Each number is 128 + 24 x the weight over its row's rms, rounded and kept within 0 to 255. Layers, rows and columns count from 0. Numbers have three digits each. The size before them is the row's rms in percent of the matrix's.

# layer 4 attention value, 192x192, rms 0.0883, rows 94-95, columns 0-95
093:126158176140096122130141146146110118125095142164107174121143133138100110138127129152118135116136122119163097153122132147119149119138121109153080104058147160111126118103060131147135078177144079150146160101151188145172116097128118132160140143127132082129102122131129140124135174109106135116
100:165143140144094118117153100151125109146114121136119130159131123122167180138102160164161100174136129143156132180107138113103103133133108118127137132091121110114152088126108127125118126134118115168177115117177113117132100146125126158122112136125133162176100075108108151146129127118103130102
# layer 4 attention output (transposed), 192x192, rms 0.0761, rows 94-95, columns 0-95
095:131123137131119127154121136117112122156117078159119079117096083161135154139129109092107110135141088147094127132127100139147112113133114165105116164096128111162102147131152118164173142104137102104138124126079080127169088126098112124131114125124118131126153170157120128165127085140131079100
104:091119122117152122127112145122103124112139115151116158101137109093126128119129109097083148132142129178100170118136141143146130101133188160131147090140130152140151115137178104108166146111140087094118132135078102183153140098137140121121115092138111100117183156152131107110123081156104131107
# layer 4 attention query, 192x192, rms 0.0873, rows 96-127, columns 0-95
098:130130115128147102069096113110118126109154088081086175171110122105166148125159139123136165109180165119140131105134162123081126144147101139107149088113114124121114182133119140109076128113082084069123142173113123100118133078126140125126109160122129109166135146090132154172124101119132152134
096:073135098137180129119107094129115155121128129125125134140128121169146144171166127097081100098152133139160152083107172117110140150119126124108139117131134127135099155126123137100084135119120094122157158141113090110140129113101122125151156137122123119119130135086119136127146121157112115095
082:179129152111101143136161210135155129136135126119115135125138133109122119099123140109130164170110090121115126123139105102141143128106136169147119161128139117148164129112164142149145114176156161085122109134129128126131127151138119107079102128108160143113108165126150118136120124117070164134
095:179126116116105111135134129103135106136167162157098166134129124129142119114085132138152120157093102141070135140139071120127150135133083103174142139156132132093166080113118118132155132126157144107111117128163169118131138134144148110139137134156104127110137114146115127104177103138176123127
094:148152157123081111117114166126131162151100156117158130140100145160154137143101152140128153138137119142131138148134113160140091162117097124121147132136130164101103101144100113156124139133132157167113119133116171155083101112148118133135122174082115142131125110151120123100107119120113096137
101:142168201144180135117141059113126135113089174134153112127112117098117156119148077129121176144129129149111110137111090114130154149124165133127130131121165135113143161136127134138115079091179071135108148132144131144113146160134127102122138151136119144125155159183130092177137127088087141087
087:088143098145101157136165099135125118112115116132153104102115128146121137090164105149125104084109155133150119156143188134112149113136143138104155139087130108117093134151150157126150144108109100161143133125078117150101124106125105145171111119140110119153139154121132115137104136121109089137
094:145079098122122132125131128169119143137122096071124139168131116120133124102139122104155154140134091101126100123107128105128124105144152129167113065127110158149137170131124124068121118110073111144118110177154154120144109127103130114105116144115147160105132140118127102152149125141154119140
084:122181125145152123116083141125123131169115089136145157154110118134123093172158112178136108138147141143123154118139133167110103155137093111154146121130084137143148094132130173123113137097129146110103141135137121155094114183127143156136167086128158095144098089110119114111130124119123173143
095:169131143126111133103138178144135082099188132124118138123138137127113185114135132093095135146118123136127138094122079094111132099127164143173104129148115137107144141121139150147128108188162093145082120148140132135154166073169126119109106159107119181142132135129161119091111125166086101131
094:137114105111132129117126151122122141169138111152128127103138169137140151134160157099106178142118124146160108100093133124154134115079149138104127109170131121097149149159143140142163144156114102104117122102126138123142121149161105122130157146134096107165117139104130124087068091113115100134
082:128096174144146110153105167154150105128136114123104175147095098112136114098139158135134125141171106079122184117162073115104081153106119129124163138136117125132112132128109126137205137145116126113145119133107101139153123128128122136134115146108104145113138141088140119123131116119127117092
081:124110134127101141129169137137112095147120161140136076121128125147123132118142100120141118148129134175087144136151187158120180148168113123165128171090185122111141149131110160073124082099152094141122183159127147113134137099119133107112109090134151107064115122157114117147147133124114118144
098:127078087141147114092119142124099139146161151118134119128094106127112141189127133133137129131142087150151120124117125101157141135122110123136132143126120125169102142184156179115125136090154179116132109081090116155148128141129129127124141114116122161133123137116084111092092117106118135143
080:092140092094126180127115112162133108111120144106134093160164159150116149104110088173110150079130158157183107123140156099122149127150093121128125157098085201143079126115160122125098127090122120121142126097099087145083115113144105114131168095156120108118118127134166086122151124106145141167
097:101119132165169140130132138114114133080156153122128124086134125130114102100144099101105160148119136117152071105132189109109166100136153129113129147130116114168106153127151144139113133152088131128153110158120117092128174091136061141143070131121183135105162145142161121089156110129097109145
087:133122114134116162065088151113116096123110150129127127138153101126103110138124133153082128116156160169173143111093097120151110188133147120122145097170104137141099114077143124115120125107123080078135149116164118164128172105139089106104143144124121112147139158149109135129158100137100121106
101:141174104142186125098110111150137128141161135099123175150105077108128120140161166133096090150153135128114161120173157126086114147145109097112116067144103155131169101137143141101130128123131072142179135156166127119098144130125153139159112133141143118089115106130141142153139124085105135112
098:089136215122132151102088164157117165098152132142116135126097116150146125121129166107138106145106164095115090148169100124146127140134157130136105101150166100116124122129137100161106156097125120140129160142137094126101103133141128161085158068121090100148090166141158094090095119110133124108
098:150164114156123164100174060168119090161116142102121083109149111140105107070124167114117135106145112129141111096176141162103167144113123124142119164105144156103068084093136123080142125113152093131117150081125120074106131130098122111107135098103134104092107124171133144142138141094137130139
091:132124095115075133098099107091154130154114104144138112093130137085126131120129154071118122155181096137123087173093122118121132176177119130128141137090168156120071088146135129151160109102132113118126115089100102156128130112105125071125162158141094129177115149098152159102143161137134157136
102:116134182102073142142122170140081154140127108132130098130141150131137121123163095149146136146143125111121119157113100137109098135063144156133115119131154155127071147118120076088110110107144130120138106144130127140129134160094113129091118163143083127088141147178109118142078140094113102140
092:137133143145138101098130139131099157126149149112106133144144133124102145155127114083107118111125124116152143129112138174160102118150123129114074175127168127096131188170111122106147100126081151160144149151135166105122122118117100127157188108158128143143129157092172110110160102173180114158
105:160092132148055114177130105145110113104123143121144126072156098125142148148129136089175085134144156138129115089121131119142135113118149128106184168158115141144161106115135138145165126149142134136111118112126114106115138096140153102163125125143089162133104109115158161159141132151178116133
088:128108124096118164090110109127144158134084139117117120144094133149124119166104133135110128163093093127109103127123140075146137160153138116122121136169127154117136089170126128110098133115157103110120123123130086130086116123100096159102164120135093111119115148140139112125121143151137110111
086:133092173108099084133125161162143171127111102105086123123185137114159144154098092116104098101153065090136135147113126123148127098131143143135119152125128115137129157143102144129119100106142139101122121163089105105136120164132113137125111112093154187157143146136131078143114144125113125125
088:145170079152162150121125091091114112134137139114117123135109078138098113138137156138122088183122132181116135104121145119112155178145077090136129126140127156145146075095148124121107162099161133138140130112172142110113115106111182109153128126152118117115139114112115123104178109128124134100
083:131159141168139127131129111159098124126136137130158140105109138091136081137148108157183091138171144090134150151139124144137100135101121093121144138099151165137106107077141128151181144132112137163137150105143145119130113142139143124120153102150123101158112069131116108111147133133135106153
089:097133115128142161129084142100124123138074135119136112105114134137154138154126116155100096126162128175116129128135141158129132145152137131144145108136092168142141117095126103130109142068143139120081108142143126130123105112115146135131143090129158104105107093122122171137134130117189150115
090:167123130157123156131133110169174121111099119131110145167103110164143134191136113129110142139099135182149142127141114129153158170102134155120109124144130147097130074112139126134125124190169073112141124134144111151133090115111087123127149148112137112132108128121159140119152126137124129125
074:131129167105123080125114174156131132128126153121121147144158164174161178112143133107151180087129104086128138151134074099140135143089087130138123102150106131081153157131105117125117155141129119118084129141113127121116078116147131122123131173103125155139148145113115110142102150166121108101
097:158145139133106129149164103124106131126188161123166140139156111126107122097149153138129153144132133101091132117132143104142150138145132112140134110122147125134147089113139129175124104117131102134141117097157130176114138116151102134101144128165061135099147119188129124117132105132146114130
# layer 4 attention key, 192x192, rms 0.0867, rows 96-127, columns 0-95
099:122125124123121096132157097141143138113154115174162143107164164153140133122132148153161092118127162100147113126155113132105084100125153139108163179108174164135097141145126120112134116154145163204110111147129132173137115193106160133165135142136133153137140129153132168072140105110102127152
087:145117133143165113131142142114127154116128116125116151153163121100113153106110136123124106151116158162153139127140125144132086117103131127057114119161141131095094109130097109101163129151099142112106131130137133180160103116107128130138138150116082117148118100134121201106152103130150137126
093:101129153105124120151108120097162144108155146125124104154142151142096117099132110111111157144102125126132094120127125139119119102145127135147162071129114117130139168142124104129095137086177106160106127117144117086141107147138128099114118073127135130104163128143130077166155133144104132118
094:119116149131115180104117129109136153120094102097084101149103090129121115139092131124127154148113129151140118119109180134118148131144133145172156117128103132133159153145133156163077100098149113146143104127132135092123145156153109114083099071111132153113147141107116088126090163080130142149
101:139110113076085124126107106163150141109116131114096108126150140109137146129116102128144134145097120114111090182126121142140184135130108102184129131126134108133127116132140155128134110132152133114099123109121069100107139107143117131122085114096094133107146158148144125101134151168126130126
102:084127097093126114130171126100084108120171138116146125104140158139068115113102136145144101163117122139081121102130117135097124090171129057131124122150127096132079110101100121108173122098098141119121116125119116126166102109115145155125091137110119129148070124130122128096149113109151166131
103:112169131139150121134126151125117105136147144162166166144121114148132108099156092100121137154137120135161159126167090134154115156135059162131115142139126145122155138139085117142148145139116144107080139102102079131111116143131143139085177074127140099155106114086099132142147146108131115097
093:120163103101115142124111156110123128109076138158109154146161121129122108094101182122124107116142146131137117147141117096136133113096152169133156209132136204137148107081123136133095167147125115083145112128103121108127108125101151145147089135100151138139089138111129128124152152078121158122
090:073076133148128129106128123148127120120125130100105123101154131162145134135109172137106109144134147171118125171141130152113085147098146131092133162127170124102100121120082125082169100149147147154121124192139138138126145068087141129154132141144139146115119164146129171116120125147165129140
100:133127113137135119119151110096119168165107117170144126142126110092104073085106155157116177114104151114142105094147102132134112137160151168104148161143123139094123153154090108105105093125119117180136107105094144098152130157136143149125106119158114114144141135117138143116151127106147102108
096:096131141158158110123182156116140141133114099115159164138090140125130148129099119127117133127107107167146136124159098129155116107097164133125122174101134140150124130162101171120095121144163147141155115129167138124165128099125151157117105124109119173156156130137135145144130149115124154080
084:129108153172128156118127108150149135152109157121128109097109118145139127166131110154136118077135121144163124124122139165124149115115119123134135131137122146135142156157142125098133136104143084127109124144128112163086176111125146099165150115163123152132155169143157167101154134157142118133
098:125159116126145148135115130106155170140114132131142127137125093119124099119132152176112143140139128149120083067133082094124146101123138122149103095140100124114138135144094130133105099110134122068158144135088115123176061137134090094118148085111112133160167089108106128099131117134133151118
098:118162116126148110134112126147135132105135144113141116166144160125108149145130104123149114106167153144127129192157158165135121121145088096145123143119119157140138127094153132103101119130085121091069138142145127152137120176133145086104068105098130136145117124131117132158167111178118187125
095:139171158107111122145111134118118177117117134153117130108128102109128126123103126107133121155114148118098142160146118148130129103139167164115128122109120108127163113140122112127085130090153106101122162088098134108155141150132143128113089124136108114150111101148096111156082134136123171108
101:125160117151161145134181149108144098144099087105140138181148096096128159141159091163135123117170145146134160104140116109129156126160110146115105096151153126117095127150122111112140157097147166142095168096143133169117154129089135155112128100143180121093139140089126142140101191112136134165
101:125145110141166143188169152139159108171124117135104187153123129130070102108138094114119059088140121136135144129100125130133142097140113134123127133155107114112185095103137117149156175138112103115163099112117142105151142120151164098173148120155157123146143085117110132148154153136112129095
101:107118137128102128144150075115167089112118096143119129145127125135113132105126140155161128121133114132134136130105125133159103164127111108119155176122149122123075115117145150161116115111115129140127137150186151135127115121135115142150088168121152125107145131117119155103169111119113118116
095:121139078098112104113134119110133124173105098145166115078126155107122121146096108168136109119098143159150135111125131148114102162100147149149127130099155115178128122161121175096155120113152155151114122125072128114165162158116148152164108135140175150144144134148079117171111169123140125118
100:110156118145152148156104151187160147141133141142158136118130159103158125156158107110147128169110148155120150164150121124135129140134170106163136111141135101121113147188131198142133125111111075150147156153098122135145119178133109105177099124122124092148132100113119145111091103135077092112
101:124114145136139114150108120182134105138107113130126117126123152182099112151121152110118092121128127137146126133123138093130065144109120128110131191150074158102113128140131126155163160138130150170085107071170149120077101137114113157126131147130116112114101106138120119136137115102156096118
104:136083131161138144132137136155107111127123124113112163084187159101118161131105081085128130080072151160109138154090139160127135157188115125149094111087094146146119108154160145153127137109142134177134108101110141083156115116139122165110130129142125138147150128109120119125100143158136096134
103:141126133138111120169155118156138096135152073082118078176118131144121172111138145133170124140099146096103139133146149154106139113148114132134130110140146164158119132074159150146138147116144122139166129137159119110122114137138145123094124143108181137116103143161136107126134133104173162113
099:106108155149159148127094175089126065131112113136103138156100170123151111100141109128111175133153076100111124123135088145133175189145111089144148159125126098095106159133118109176127128106151105133103118075153140147130129145133110114117122098162133137107146107131134107124164117107081126117
101:142154119152166152090142124113114127138133132133149158132139089131141090169167136090110113192177140084166156108141152157093101098121105089129146068147126127139108152089100156146128146132114098142129128095116102136124115126107149077143123141124111097160110139099166091145148107131078120105
100:113179132134138154087131101111119186129126155125146144164100100126120131142151147128115153154156145100114126077123155111135099102136118142143129127155162163125133146128144143116095127114143102152108135149124087116152082197142108101136183147129108130118116153142127159094136095086046127117
088:152131141137156108165130110152158187139094145099126142132118149132096119137116158184134138098157161129113124175175119167132149128117145097126114103133126127181120125108179131114142120132120116117198147126120118130114090110125115159156124155106170116115150128134147117164128142107138138132
102:119110129132100124132127084140132096117193132128144124152163182149118110121114113146095118124074154177124099107125107142146135125156146111126175139146140102150153105159129111091105142109166119137083139136131171099113163096125120118146136167129158129124184160147153105154117152139157112088
097:114110185111135112136145126136121121145158120119117138126117103103129084130123196162142114117123167144174153128115162155142096148124130115103142118135124157128124147114133132102140105176102132193160128125140163122132128110139167128114140133113146098096133133106141095124141115141114124155
095:176153140186112138108097107074149135161125125090107142131111114101110073104163150110115139195173156128063160108120118129133144118103161152123144100159109095097136162132106128141136120130144103113139144125121117133143148150098090137123166119101066109166095118132158120146118101107132139116
093:125141125074113135142144143157187181104123131147100125129100168171111099123119102121117135150098099109117135143125131119104144104145149125126107107112128119145142114141141140151119098097133091143126117103133102126158113130148108069122139079101108122113074101133126103144129155092135160126
101:145133121141147153084145112115124122125131117093109108140085148132133112117104147110144154128163200162114125115141104137102158096120143126137105098121088159142112129147082123109158107071150128106120134111129104111178159119111106128107175109076142195126150137123110117173109103123128156123